{
  "num_hidden_layers": 10,
  "hidden_size": 96,
  "intermediate_size": 256,
  "rope_theta": 3150.0,
  "init": "normal",
  "init_std_qkv": 0.043,
  "init_std_down": 0.00589,
  "beta1": 0.9,
  "weight_decay": 0.019,
  "max_seq_len": 2048,
  "max_steps": 7868,
  "dataset": "wikipedia_en"
}
Each number is 128 + 32 x the weight over its row's rms, rounded and kept within 0 to 255. Layers, rows and columns count from 0. Numbers have three digits each. The size before them is the row's rms in percent of the matrix's.

# layer 6 MLP up, 256x96, rms 0.253, rows 85-107, columns 0-95
095:122164129146126095106110096145111187125111097161127185150135161106151111189110145143074151136173175107144180062086139078091149106071153153149167101119123100075165142100108086211059150138145152108151117118130145111142076162069150136150090123155155107116182104116088156144096081131097127087
115:108081111166052099176094160158105094151171153135092131091109134134128177087127077142099201148081096135073122147079114172101115149090124173091081182116121138155108151151127106142097077125135071150140155130180133125108173110096125162085119137135174069140111105156110161117063156129126155178
092:147194144144152166215119182123116137128108117057133106143118218127144147145116090164122124178138151115161133080170143195220129174138106119099128119090119095143173140160128102189175116147169084165078151121129144128099118139146143141117137124099130070150160078125093139149120108105142097160
093:091206115100093097080131086094146188106092137124116127124130104100073119168120126075157187108190116109142084078088073066139142129182111128100103143120136075119183123155147099153136168139127112160118130144091090092205107126103142121146114103156123112102102212167112111158082137144133099135
100:175119117119143050076118096113151111103155130161161084149178122099121164120099152141095191105157161130110167166102171109179058143080140129115124148138147143121134132116142148115089106077094159090094193163117080144079051088130103172149098117134116127156124098128172144194119129104156108059
105:112172129133176129118117135120116141197097126127096154131107151062191146146073157151139108141130126150095096051068106110106105121112124174152112176108123146108197145116131126171069148068140113171191123185104093124111149142132143156100101122108144140155108149133106118065197167086116142055
093:163179079122122141135058105185096085084104140217139184118142108162097163149182141141124159135129082167119129090081160071156150140136133149157104109126123088106128095131164144112135091083099153151162171136193102164083190099088115126101120107115141144087086142104149085148155172111093126095
092:096174082174095103138176118146094105194083086129150114098106140175097134136181101161145170148157181133085040049097114102083149084130190163108139172166116095084140141134115079112113133169119130144154110125132109109090145113173099095132105123167164129119159127139119088147137059111147156134
092:152117112109110132077157196102098102158150046052152098072125132123183141148093106111102134161137132164104135125129126143161150101116108102131130077155121167132144142086122107114173145141118135145144188123025160112144083082097073128059118103133096108061154145119118121173088147084111093133
038:122177109106148181181148060148170100133090139118093075137137113095121139115157143094139130099080095079103081089106089126122111155118175129140088097104109109085063149170137176121147144169145121154153161140081151146108134174053129132094191121158087086071158109178123082123116166132181155120
096:152079074159127071083131111129066096141084165111148085125102127141152127114138137140179190130056157100123115121085134169146141109171129148154150063070150190094154092109177140126098126088134130131058126081131135083147160138170123136104157101165173088120141137122169146086103077089163096153
093:144101090162121090069156101124111163139152099098121153108146092156142128159105135118104139147178111124121145137140221133170154142116117156097086112156151144120134080142089133083119180130155126170132109092255139126184174052102137145113163135117153147149152152064126126115084086107137150102
113:156158142202141105147133131128099077146121106140125144064154121091098168143077193125148068174099119111130111112111175115170120134094190122076112133070134142099101135134078135113097067085150129086131131112107148205083162128123113118177087071137113131168141112137093151210120106088137149103
126:133142090135165111184109126067135094142139106046158164181081149094146155100119127130115145118080128185137108053146105180180055131080100132120073119108145089122184167196143137137148122116156098159118109119094090160108134183115173126114099157155079158089163101147110134153121116115144137169
097:135118060158128134132122097127131169117133097092145127161100153107102209123071100099140077149190132125090095091112091149112111104104142161106134113115113193075073109134148144155143109129164094129093175128118134101119116131106115119180164056127111223174111113151086104106119126203121168181
091:105114123255126174107156135182192084099145104198144099066177108136164121179151150163101145114107084140127159148168126152117081075105132091137136088129162104083191129110155136102113106195141168095112154184142137133128144153110107117122103152106145126120130114117136078086141125117122091120
090:128083145164140146118144123096146048130179124096140118059105169119181071106114171200156079134136165135103133147179103081148133156106171143068098094101115127103120113134132158143143155147119132073216152149130124166151135113126108147087090164076108152103138195158113142059166135124133151120
106:085149121195178089123155160073154093160188190112097136172103136119178124128095127142097163179101125164068114154152118138102124139119177146112139131158117125145054091102085138126120199133126101150118134103188125122088179109199106117158158130153162101132181154137070096166131138173115123115
110:116139111092098150150153091124125116158080125130100143090172080145119199149125140169127102152127129127129182064109133104183168154129113140139066113128090063107126133145083172151083096094150079104079136124092150160189133216161091092145184180119117162126097127084138180145129103159150158125
096:066181067194143157112177121108122141105092199098115155115142101136210168110123080109093120081166131106135168166086131127169141089095088143115098153156128144131124134112133173179107160188098084100143131176145146135111186097112124135135102168161103119101136080081090114087176109169129130133
112:186122076123109094157115147125135135153147096116171109098097144141086108115121141136042092164117124105186145108070162127131140084102148140167109099115175156149095184147153071100075125142138067142170090103162110103113187134135109199119057153076086111153155098124105138142134198120130096130
103:100102155111120218103111158135086120105119166054145121077088165143105102100172098158129183188120122087115092080191087119135130193182093172126139148101099079141129136160146133104100093178131174121166114092155096128107095103110100172103135126082103152157150152117109146112161180147122148165
098:129166158188145156132164117097211155139065101126165085184073171122116132177107182181135191096154124119128158139118083130152158149085125100142120117138116123154157150071171132106120164107154074101187115126130163136130136136131156181127089163148101095121101175106162148126149114138143046077
# layer 6 MLP down (transposed), 256x96, rms 0.0932, rows 85-107, columns 0-95
098:198100112146127176100139117064152105131138109094153104129139098158183064076137086139121144081129082082110118167114145135145027178091143156055151190087109097116080100158145080150181129128164110122124134105106127083137133096096113096105101091145125141125110165126186143122151127126104165099
104:147199178120185166124189126088111204119089148138138138137181071130117103198161130150164167185127132120150150097137144088121161100067159125132141162148112119132108157148157140169135124146093156138097107094135122140126141141166112136142161105080061116131073158140137162078174202085092108116
090:113073141143099108127125126133113183117124077138172099066047125170161128098161095116149147112098076148096132154088103120060120092209136078113138110168093115109130168114101147217135183090113124064101126128150118094177107145154162079120111139134090141080153108093133121132125098128169137159
078:147076110193159133157131094255172071151140101109142139159108162124137117137107077145179107106102112153110175185172089134080131163158148122152111111114133098183118141099125184056123125146146172086147132119059131103145133099129144103093157158130112096087111108096100129096102131117112108133
098:134199145095091116107073132077185148171094139196133074137144128126072093135121132175155133072125127088150077150043115140143086167142137138106123109149169111141132090090094159087128105123131081119104153089071123085153119045089169109169121116143104126141104078091144127106109098151137148131
101:088168132111072127148122138128110078111186101091069137165153114145070137063148079155164119129155114116137091197162188165174118138120090109047126108095182104110122110116151128133145098117093116132128151086062113064105122136131118099152123116176138128150171121133160085149143071160152160185
098:175119137186130085053133163129125108121108168198139152089134150176175187092140139145119068148146077136152162095132141102116125161172097121187137075198123121117090098097096093125132121169097105125135117108148142206169149119115117131098133138101176130100187186139111109125114122163128171070
085:179102116114157200097021119125160066177185157101119101086063160110121136157111143120114098109108166131118129128110112131135111123146124112178092139137127115083149184148152132156128145135159100102131136120145121110121121158117085182098109207173088068089094118139157100062173082150137132118
099:119126077123100111143083126093166116119174109111173121182150151140132068156088088174106104119124122093175200181158185173095097189199114119136128151120102165092126100148088137141078128145131058096110116177127129145170130151131094094086156134123160078142153135139131154164143118167106171194
042:135125104170105177169107144101151081150122096151055068205111046150138132122154094114108164119107120075114122151129069155143117159124152139086090116152085090117115105149130175131142134077079067118148141110140188125142078151168138162135149156165119143168152121135088084088130103082194155129
091:084176127116118098146141077086102196166171081131137146109126085157082134150145132146118134217132141137138176114190163204116121177172137155074115171193111132149091117090117148112129141105158134121145137124065120148126135118081121100120124138072105131166131153126091088143118057114095191105
100:096151159133137124137135170161148111116141139169153097191123116101103119124138113097132152160115158137126157105071134090093187154129164186115151154135151144104124120105117111119055181156071108116095139103121150116146136131141134068036218110099110099156155175132115072193120176148054111151
109:046083150141109112165162145195119120128139047137129112156078099089103159130110092157122141119126123128132119063103171134120113134194169143085143179128135210116116090154116094147084123118096164115109098128121103124205146135155137131167087141116153128171146124129165080146117153093170058174
126:098107081150080121128194145163143114090152166100097169113121076128141113146097101145133117109152085179169098054142159103146088134080123121156104159126132065125113122145127176108149103118225100103125097147124160199107131137115123155087166097128187135125163096176114165210123110096156138147
098:159085095149126164169142146155153073145160136105118058097137139195075088073094107188120175087100132113159153140173164111070096119131184179091103110155171189139161117125117129110123179109125130138090123155168138125098121137123136178093157103085142147166136138110121076188065125125124157161
080:103133151010151095063114128026087149118148104110085134092137163138149111134118111072114107136137162091105189155123137136125131185110151151174116142155156124126090125146190159129095132161157109129104128157117114189131099109098180127142161147123159114106128120143111172108180059154116153088
100:207176138130116152122132174132114045135114173130127140124120120115125132137115177115076177135056105152102117094088130076122135128137117120180140184159130162124109112153077125174075108128091085125077074094189149166141172137121150160159151099149127141206167167141100171121114111103174091122
103:164150141145122124100081149081062122139149154109121153086136130132185132147081137117142112134054085116091124144122185080110129058126089129168154110081123158134169129046167106123209071155131142109079105096106096145137188085104158104105089126109125132146194104136112130170126161083142118134
119:104165143083087154106052104110134140140180159143116132110093170139110095151087139159171128138110107094078200126114054140128189193110171131122093172084124153107077092112134152140151087154145094095150108103153095150132105099074108168133152162145167094109149104135089061132127141158064129156
133:135097080119182131068188111155113093148052091120145120182097161171211135143175136136099086105143153141217144193150082128133113099167141060096136102107138134074088151155082153094120122122104114072150129115116144132123113116102152125140130146114128137159125111106115100148156074189123162137
109:134176143129124120104125158109126136149182185127177146090117116069115110120176124213141128110099065137140070136203132108097168076120128112134110089145123051108156080118132144130108155144151114128125113101128144194128098137102098115140135075108169185116068134119113113121123121201098193073
102:109131126149178113126134113097139107124111132178113147171153118111143153150075128124030154142074117136117132094110176107150187088189071106109147151116126099130113128117206141158097163213121071129095149154198148152110122107100175085083177119139117126187134127117133095175112135159173125148
095:079200168135166117108117120084128089177128054066146129131174158134095125113117107192124162168116154085171154159118127106193149082115149171110174145135147121138116109153173101138137082162149125148101142078155120129103197084126116148131089190175113162146095102086134084083163136147123167137
# layer 6 MLP gate, 256x96, rms 0.227, rows 86-107, columns 0-95
087:121136204115103170156168048144123130106124104163096189102157123094143116088126151121126188156161100147117134123133132123137123101140157083114088092162134133091109114078107148077152145196175097105198135145094111137133157106116149114121085139194133108138154147116124122061050068119077083145
095:113141172103105125192139107176103152149124123083137135068147152152171161148099163093170142090117139120117107174093153162113177168174089114174119090158050115148099164113120160161080153117137141116088134113118130114114129161194092107185159134163144145042177147172119133097102136137058089130
085:122199156069125115114124152053038153134194209097152121079135145136136156101113132106165164098106123131135133170113106132130137117110084126160081150141122128147165144116134176147135095064105103102111114082120117146116176144139201101147164147137103109129124101138121217082156129078119089116
102:063131138050148183124093092152090159123108068088102195089126178133072118085150112106132186132100076132154125150127140192145120126144142089163157098134095092137107135085161135175122119142084106164175137144122144145142112129159124116148154153116151114130101127138084112142057159109158041180
106:132137171127084111168088095146189171104098106132060156183107160161119136087058132122082143127164130172106112137176109126162151086152213148094126087130105152184065158096127125109122086108134162091184127218102092160106177148095092157135105098126126117127135121144114125123116084104139124119
090:109108145091124104152123148147139164060139086113173098121130143101037125154080095141119082135113142142153137132149122132170098126071165182184090064112151148225124123177164113144120177150144199128099118174120156134135113118169079110146130143125103127150172083108101155127138071153143162170
088:198100114092128053051117143130115206178128143171147111095186139059068178191114119127117102098112116170109150062190142128112168142133094089101124097097134119102104110118176104083110116131132152140090083149121118141087136139097158139116101071119123137155161109139119125131135181127151163116
106:152181123063047149188155121137131104135132144130100178121114162121056162064157135178165064080172107127154125166144103116145109098108146163118134140124063111137101148166129144110178125064091182186100148119125048167150103155097169153141141140127135126104122173135151092136106136117109136128
043:195108112140092072095185156146123122066183103094136209107085127151104152138133125121169097100152143145140136141117116129150147105122121164173135172108125096204224110109110163130121161104112112171135072142103127110135169119100108107076062151096172134170102149101162151123085123098107088108
099:109105170121146142206173142138077111097096102125157201136104059086125107171121082138071134105112133149151144103145119172112103134088133060103164164212119096174158160134094087146138125108141108102116141171158128117086131130160106114119158057091091124110143154130105059132111145119092185125
104:118175127146107087132146129150199183108133118090140106147090118147084144124114140153098147112143125132139159170134110156133164098122104130160160108107086060107050085087111179104123101053193154076180163144152072145105144104145149118201149126089114127107140129152069167102093086098146088154
112:122192175156136160171131118076137136153121077131124159105125161131078093120139139112160094121133172108127099136086177090099161191121175125056119164149151054136038090083163128092134110100166108100114121081182132116102180067095065116166156117115135118107165141119120113131097111104139135128
123:160120164123144117074107103108082155173116116182092059171130154134043171142098172140106083162095198075111141187147095158132165136126123117138120126094109132115139101091099135123094127113101087113164126132068112081121151101165123142144224115111098114141062185122133138086107124143133098110
094:152113141131133132130147148113058104111183089095103136143113064145085162144043159131138113073202083129147100109105084162096128120161180193173138125123106132185078123121141153173075129072156127080116128131155114097090080070139164137123160127137175119159170148109125130142094139117116100175
091:161093145064131160046102164030118110138168157097130165169125112090111129078142128154125088108155176138080105129130143094148168126098111112177114092175104145165135145152146100127108155078111126134121075118094131131143123118148137137141082104200126135105121066093128191191174105120119153076
096:168135106146163153134151116185134096105089170117178185080114132126161115142152156101138138102113170136145127105171130113176162127046155119133165144109098110104085076093109150084123111086174191120133088153179113172148124147027176123118167110135115116161172174170142129108173101132163124173
105:139149175127130043196186169151133170156160144140136134146168170062120097158125170154113145106104146153089119129123132150089164178136117195176093185124175197134145099134119181131128188117076105080117121108090109120135118129148116129117133154144168101190145126119120143098089185111075146131
119:161203153109124134171102136122134149163151154114064140172091188102094113133176096075151105095171123071122107159108116153099146134134133183127070140118165148137117094123127203080161162176108126165156192176163113156120103106137160154144119113111156088080094162207123111109137139083121121162
101:125173169151167107175141072127084182130142055133105127125116125130098071114115141139138148149139151167108102036138097125128139156145161142108191104101143101097079107108156117062115148065168149152138103147028098137085126177160141118134183135137139127178124186140133095153113133109132102159
106:130165174098146154099102100135105169216116113171057179105159096094168122109154149161218109154144130054141154124103171163149087098149149133100147137141180133149172167147132163143156165170096145126103140114096151111173096104128133127112124175152100152138152151125080099170092130114142131051
104:175208160133134103135165111153189048165067084190133123100158147129084131097102117119124128152128147116154088140120152104124173126153148122120109142140131130130125135081173132179109160127102155098115105170156132137118112163106133137035103128051124126163172105177096197162129107144067147097
108:088141077083090128109139149109097089197133165161147120126138166186147118114120140132142199097119114109147120112161106128065103080157103151165090144131130121121138171030168087093165177125079130110110096091116135127114074154177109155146167103116085088127085140089085149143145128164182112079